config.toml
n_layer = 16
vocab_size = 15278
activation = "swiglu"
parallel_block = false
init_std_down = 0.0
optimizer = "muon_variant"
beta1 = 0.93
lr_head = 0.00597
decay_shape = "linear"
seq_len = 1024
Each number is 128 + 32 x the weight over its row's rms, rounded and kept within 0 to 255. Layers, rows and columns count from 0. Numbers have three digits each. The size before them is the row's rms in percent of the matrix's.

# down: layer 4 MLP down (transposed), 4096x512, rms 0.051, rows 2678-2733, columns 416-447
# gate: layer 4 MLP gate, 4096x512, rms 0.155, rows 2679-2734, columns 416-447
# up: layer 4 MLP up, 4096x512, rms 0.155, rows 2679-2734, columns 416-447
down2678 099:132122081161080114072090146057158156135135099123033154155181131066118207107094141148148062151083
gate2679 101:129162113126128125092143098184153182177111176094160105119122182155089123125116122105069096109116
up2679 104:088126122124122110149134135126091091191104146140133055198126152133086134152104159104133150161142
down2679 103:122137121161134131139041094108105075128103173162116155164070129135124140096160158103156181178159
gate2680 105:135129148108076068110159149114108133078173098142150145167137128159140151173133179107107126147117
up2680 102:163117129110111150140098146151175190169152155100185168122107133073187190153118110123105072129124
down2680 100:133149186085162080125095143104120082107101130099110135159127135174106142152137076154119145108103
gate2681 102:101150153168089177098159097179125105120204112111060121147072034106118137126124080115114189169083
up2681 103:133122088160143157105072123072171082115119085139180125123133081050171101085092137155186140058157
down2681 099:151150174141118132112087205129139107117099108142092175135155181102192130132137137159105124114104
gate2682 099:124130183127134083131210144142140174098123129078116085105116099133162110103204169073125092132113
up2682 097:146164130167088077066123114094139127088172097088196132165140134123115137160126125157126045171105
down2682 097:146141110138121037137098134152129094179119137161079074173105124131124099077125122131163164111136
gate2683 106:116144164096124153164100094086097132104184109138052155108036121168091135116108114139041147096120
up2683 111:109049116123148135147139098145152070118111111130120127110075170083113069171157108171166074165115
down2683 108:131114118105151108207104155099101057165101105187122086104116139137135105174116125164143169117113
gate2684 099:102159103112074099145138132172126123123117160159102093101097135154108148154109063076102174095125
up2684 100:130110165166119166118155118147197105157105150161111152138173120112123086148116201130099090110170
down2684 098:159198111127103123093129093161136095070127109147210145079097143109123088145122103157103120110131
gate2685 101:150116150162098158094154090152081136105134094048186207094151159110154214108129174100094147084145
up2685 102:101148108162115121149130129067119088096086128103102104101141121085110094123098186130096135141079
down2685 104:100145137108104111131150102129169092165121131130062098133162098147128164103122153109153132135160
gate2686 093:155134157075161132094109119186164134136144171132094177056127152152107177162121143116180160121133
up2686 098:196173052139103108123084079114114167154145192123072149129149109102121096133072125128120081077183
down2686 102:168149061190101123112089147141073127076131145148121164197150107135156022087126090122105057145149
gate2687 107:114097115151079124132185136110122154078098146058152112126107158157036070131091138161142153071130
up2687 104:138111136093103116116154127097145166129130147044134121150104165166051099138087132124141106141070
down2687 101:080093088140141130130079125111133115113055069123182099168122090138134153162159175168116124064115
gate2688 096:100156115127073101160137156101114138165131162148137068131101092129159134191119149082179114129125
up2688 096:137136184149125112130115123146191093148112143157107167104115197182128162158125118111142123080154
down2688 095:117180108112148163079134138138078120079082112168143094127090115153142149115160133103184188133092
gate2689 097:117101118109149136159215169142142144109164111080089058171181179143145127094123105157109098122099
up2689 097:116131103125114124066117142156112158150133159140160173130155064114145123168178140155160152143141
down2689 098:126130151121113143120099118132112106116084111114157162105113092144097144140126200154122148071100
gate2690 095:134071175129125148076089174118153052157133093096127102113186128184130127125124100068079193116168
up2690 096:089145126127082097140141118116091111118181130071077155157143103140164148149095169174170160139160
down2690 095:120118130156094110084181168154113173210122137161108158153120112146153120169078124155125066133118
gate2691 085:130149066099092138083080195095131157121113131147130126079081150140116069136162127150183091114245
up2691 089:154182119106141186103067152097178156135112150150112099128133169131164131119150157071212131167164
down2691 091:106129096142096133087122110114101187137182110150135044135145126137097107151154113131128124129158
gate2692 098:136111132148146136132124093099120066098163142138059132161147144094133109175130133130118088108116
up2692 100:170143126099159180135122073088120190150147127191192159119137121143127061158185168169102159146145
down2692 102:147132121102113147108106099148122191123173105118094099104088168119081122124128152134107167134114
gate2693 104:158114157138148167110178143115107129161136155097161084166144047137169139127110144100177163154126
up2693 104:091136126145198161153135203139159152144090086076139082106074103109117134131075129172078166088135
down2693 102:117155108157128140171113109122108128130115088121153137165092102112092157129118131141136171031096
gate2694 101:098108160134137068100094148154090121122185168127201131163087093090127161215096185100132171102159
up2694 098:141138129151072094137140154161164116104126166130181095150071164143125096124124126115089155141158
down2694 102:134159147098131099086191103100158161143215139105117150159167171105136108093071109137130156108135
gate2695 101:119082083055092154143117131168136099106193052126123147161191087108125143090117117205127122135091
up2695 097:089091162170188077081127160098153054117125129099143130147111152114140177103116097193121160089141
down2695 098:110172147131109129077132121107112145142099131105133198141121117138111143085097170142114121142170
gate2696 100:199131134159132063156126130103080116095101143129072097093084154145075222167086199109144134103077
up2696 099:119152110085147107122133134108139119097061181137139186119148115133120187105182159113109101097149
down2696 100:169131124137102142081128117144127135192146112040077122135164147160113074133210155171107168108126
gate2697 105:092112159113139171210096122098118062096181163147145074074160164131076095128103107130084124084104
up2697 103:107145150144079079052110160136144112145083148181150157123152124147126129126143156151163119119119
down2697 100:154137113100115157112120180149095126151186061142136110164155104166160120185101152091144159138183
gate2698 105:161141142128111100123145111136159103096148146120100110084085149151142093154131145153118144109214
up2698 104:099161144138108116169155109133116147089145124136152207177150178101156197128140095151151072082128
down2698 109:146130137120169098133109063124139104058175116170170099160124076139147143101171135153197117126160
gate2699 098:049137163103111090128150166080096131197097137130102170157094072086161143079073140112062114108173
up2699 103:168084022055091045179127163141119136117110144185053167141147069170164133068069074093138133133192
down2699 102:146124046141144090152119193104114096131129121150084153155120063157214094098121124137182135078208
gate2700 097:132102132059104114139205166126148113147142176170124125125149146148146120163103142166092126147093
up2700 095:187111073119120144100090146113128154037135099174179074114119180134097184120120112083118141108153
down2700 097:148192140164118112135121143172118107181133144128098114123106144141197129123151159148154115116189
gate2701 091:143133127101091118111163166055167138150136145119153195113166172202123123179098155112108149154128
up2701 095:103195116159174148095135147093130178063180213098177121150089116065116141127144147198126137136139
down2701 087:132085079137138073142085093173129117139104080091064142155137181197132089083080089146126107134099
gate2702 094:098141112125078111118128145102111088128127114183080180100129126122055111133114126094080148160099
up2702 094:088194151079174170159139178140127112109079163145119099128124143127136173128140147118156125161102
down2702 095:110098117116179171088110144089168123118149136136218119107057140128187109112110159091159177135194
gate2703 100:106076198148101179115132144097119141127141181163133125128090147116159172134088117125098190155155
up2703 104:146068163179081153143098095096106118065107151165119149169171075159123141167153126158151185174148
down2703 105:128144138079116144175120149112141086073126103149123113081119127085150137143089135091160121148130
gate2704 099:123122146097117211143150094185143138149105168121139090171072155122104169079149222146100218177146
up2704 103:118124123076091222154143093145138075114110208116097116127131145168130156150141170150117194175133
down2704 098:124102142136109182127114123088174106139135136096127125132182153111132118101118086137132146123096
gate2705 105:127094139156074134083179085108100179139145081089125133156136062133137109193096056170120127070144
up2705 105:120110112153166097157083036121145119159156110187122158121128104201198128102120199123131142151099
down2705 104:158104095129081137111120077146136165201115104144143149105177142156147048128094086121101149102080
gate2706 100:181076076108102159124158104066112152122160144160112069112150176078078089117091093101110181167095
up2706 103:106088155135128165122129148139104117092073076081133114143106066128095141124172111171125101091146
down2706 101:112073133128148154101076145135141112151075143115086121121155122137143139169145145161132085099136
gate2707 097:120118139165063073110133093160131133153101146063092164155070189151109118117160095180113137113155
up2707 097:139088093168087127152114097101175136060145136106107076169192127126160161140147115156096155111166
down2707 098:081128122145073138177097096131161174119093126128144084053152087122139143101111102161113084083181
gate2708 098:076140167136174120040204124172128114109142110157174134138140135144107171081118150070099139104125
up2708 103:098092205116162127150112101109029092127126117161112135093146138105131111100097090050136133032143
down2708 106:155163149164128113076126117093097080126117091163077109114173101074136103148179140092136166111123
gate2709 099:126114113128126110066154162113141103097174188148116125083117132151111102154160145077142138148129
up2709 098:156164107107122113111168129160147102126103126162100125168146197150172126131136077131085162082075
down2709 097:184100106166166166120111130150155065138127110143132115113092164129093103190127158149187111207161
gate2710 099:089195116161116095112170133150137093129146109120113128126117143149157104082146092139107121106200
up2710 100:108207141185155131114215133142101136145182129154065099161106155121188083102175081128105174150169
down2710 098:173190109155114086091218104115089056157147156167073112127111152128099142154142161138178137147104
gate2711 097:115138141154077131148137162138138067138144113122128160142104086143180175120103089063118173068112
up2711 095:077121121128130113150148145143072191109151056114146112106124145118063119107078123145112176159062
down2711 094:179143109093066174174139151174147153078159110178067169160189059178146149138140124098176153102131
gate2712 104:137085119107072137187151162067132152135102111134116137148137106195200146118138124108137157143172
up2712 105:090174144135141080153160136133137085136052087137168075085188156147119116152128104134080090088132
down2712 102:087189096126112162107079166122145028127132135144154170133140120134130080191118172083121137081112
gate2713 104:125075163118164151160112148142130131158154174125105123093130035114125104103202169139086152050148
up2713 106:105152149092097200188135103144057150091147081129094130118125110174115104127133147174138103116083
down2713 105:121083133120171132167138127182139172125161126148165139151167134086088082111144180189130123133058
gate2714 104:195069160133104108125156115115105084075106125139112147089075172161137097103106073118090145135144
up2714 102:160150091146091146105159134104090124103129162079088144129160103042069118152144127128124099156205
down2714 102:203068105155188104097149130109177153033094082148097119115124100136108084116106120143078121143097
gate2715 101:088111147126080147168110095165169103079162150145117194134145139140158134133164138152178140178092
up2715 104:088163112089118115153119091155107150092179170144117156121170164121175132080147176138144143101122
down2715 103:162091122107094191133105190134113104067153134137102144139126135120091119118108134124100087150125
gate2716 103:172078119115122139102130076151104179102133129168080133155130135064114191163124116041130212110125
up2716 102:100106149072059166156109143212130125133190127084111076160146120164124137195145091159149082100165
down2716 102:094140112096085155118130155073089116137192090124116141148168092152146108135149107133165102129141
gate2717 103:091097097130134090124133102160123125130092160139043125194129179109152141147172089148133085111092
up2717 102:142121129091115171131140104146153075083152168141105118047195154162085081123080140100131128145115
down2717 103:098096200069081110131132096104126156103113140047100144025148094121151142090109126127082143109146
gate2718 103:172080186080120120132157116111137131149085109131130126147113105135077186166121138135119111107125
up2718 107:096141143150160153137122186083118082152051188159111103167057073121151148148096120099125167093120
down2718 105:149151108079129137118119135111027155099225049098126157190125117116135150134095168125099107103110
gate2719 099:127140153079121127153208143161089180167160187130146102150156193139090108128143127148145159097156
up2719 101:142203136118161088174055155121148151072109213140163151167131108138145136123191166121110183136094
down2719 098:147089162117153181145121113099144205154146112103137093148088123122092120074164188146142148088162
gate2720 096:099093121117135111112063168126152123152160129128188114122155098151075102099115177097116129120149
up2720 093:128145085154163111134183113146155113124143193135159080140182130111137137158113104149170151106137
down2720 094:163160140048147122098146099164151142116142112110117128168065140150157121163103109098164143159125
gate2721 100:167143078098207056114172143121107131082163097157114104185162103135143117082145141157143183089146
up2721 100:171126117168170118059196150101054142125066140077112107113106170135110109139164131116136207140147
down2721 101:127177144180148149096142145088121125180126082113089117159111143154127206127102063124114153185086
gate2722 099:152055144117111161088113123109117121130127180103208126175110120144169131137138089111122085079144
up2722 098:156168123116087170154152148118154145137129112104115170085112164093121103118186139148186165135129
down2722 099:118162137113117069084155143139150111106129103121173075139116138085085117127177147135117094112135
gate2723 099:111064115104124124132128077107121132148120093108123192075107052103067124138095175163091112119131
up2723 095:161122130146162126075195215087124173123152121112143112133165067106135102096178144047120121174096
down2723 096:127146133176157080135083142115049104142117181167106145164071160157137150150081150149122108123164
gate2724 098:069106175074126140143118155126159122073133093082152169133107136141124110146122077092168104114122
up2724 095:182123102094116150127149148096116157152189138142149156166094118145144162160092104116087119142136
down2724 097:099163119143100100164141138103077098156084129110157117075079185111134127107114108150104130139130
gate2725 109:136092126089123140194086076152115169172115140151150106149099120134113131226092116141117092169079
up2725 107:157152175131145115138140098121213115131089137125183099155133148110147106143113117178150146159145
down2725 105:076099145134108090119120101087162068090131095115166110195142122134134113119097082143131098160164
gate2726 111:136042122157176105122121158114086158068117145126103186133132107112100104096155115157129066140126
up2726 110:124111148174143164136126106112150121152157177166145169122134144136065113138149169134115078090076
down2726 108:140093087142160143097109164136138111108114100142132148126140134106143157114158145175171126066148
gate2727 095:125170068111153169119079161184105052118142104091141217124082110073109117112127149126068108116074
up2727 092:126143046056129128088119170143118059122141119111095170141130136083138181150137153119100143127088
down2727 092:149130087125126121106127145080060139115133134086132114135098154119088134157098046141171120110133
gate2728 094:160092134141136113141152130160100171132121122131094107087120136168134092126134185154110104177156
up2728 093:150148096133098092113100105163186114123117107141115132111167209123203068079058113156110131184107
down2728 095:153139140155175110124115126134142134113138129135170127133149076123145102128105135142131144149196
gate2729 098:115117151172212072125105091096134130118103172115144181178035132156124213187109211107085122123131
up2729 106:102053143106129112133154081092111144151149165175117096143146135113106150166196116114093124167110
down2729 106:138082188116114148114171094099159123079162136145189090122178142176070081128116126123137125193145
gate2730 105:058059124121121092118069083130141147156102161150099163128095085142130137110148147065170134136121
up2730 103:150131128122131164159162113106132116087045080064134107134086151084068076162136088160098089133097
down2730 103:170100079141150113085128090056172115126089166143071141144120101130128159147115166147130141122118
gate2731 101:165075153160156084166188114122124141153089169095167104108111167094107122089107127208104056143138
up2731 099:146137149181120123139110109086091154108045113142103090176150105195148125120139184162108139177126
down2731 101:149145114116104117118142122120115160121205134172133136199088053180172055144107150159132149136091
gate2732 104:172187141152070062146148127107088140139105100104116168098088101101076181138093082168089134091148
up2732 103:147074148060131161069115086107126112118171111142171161116150096134141068188109097223159099122121
down2732 102:178104090116124169060135076149076115164155140053158218096131152180130176122116153141163132129205
gate2733 089:102122154136153147157181103129091138094128111182137110058154163166163122118104147100133138147136
up2733 091:088154133108113133121124101144099199134127125109127141154053128130163167129085186105090120153100
down2733 093:145168070141099150095081130113117142154143117078110114148080049158152140107061145111092119136152
gate2734 101:153147104146082137134101189076137047153156148114177166091161155118112130140103145111078148141142
up2734 099:152118072107115115173138122132145123181145160103134085086103189143122119121141199132158115103152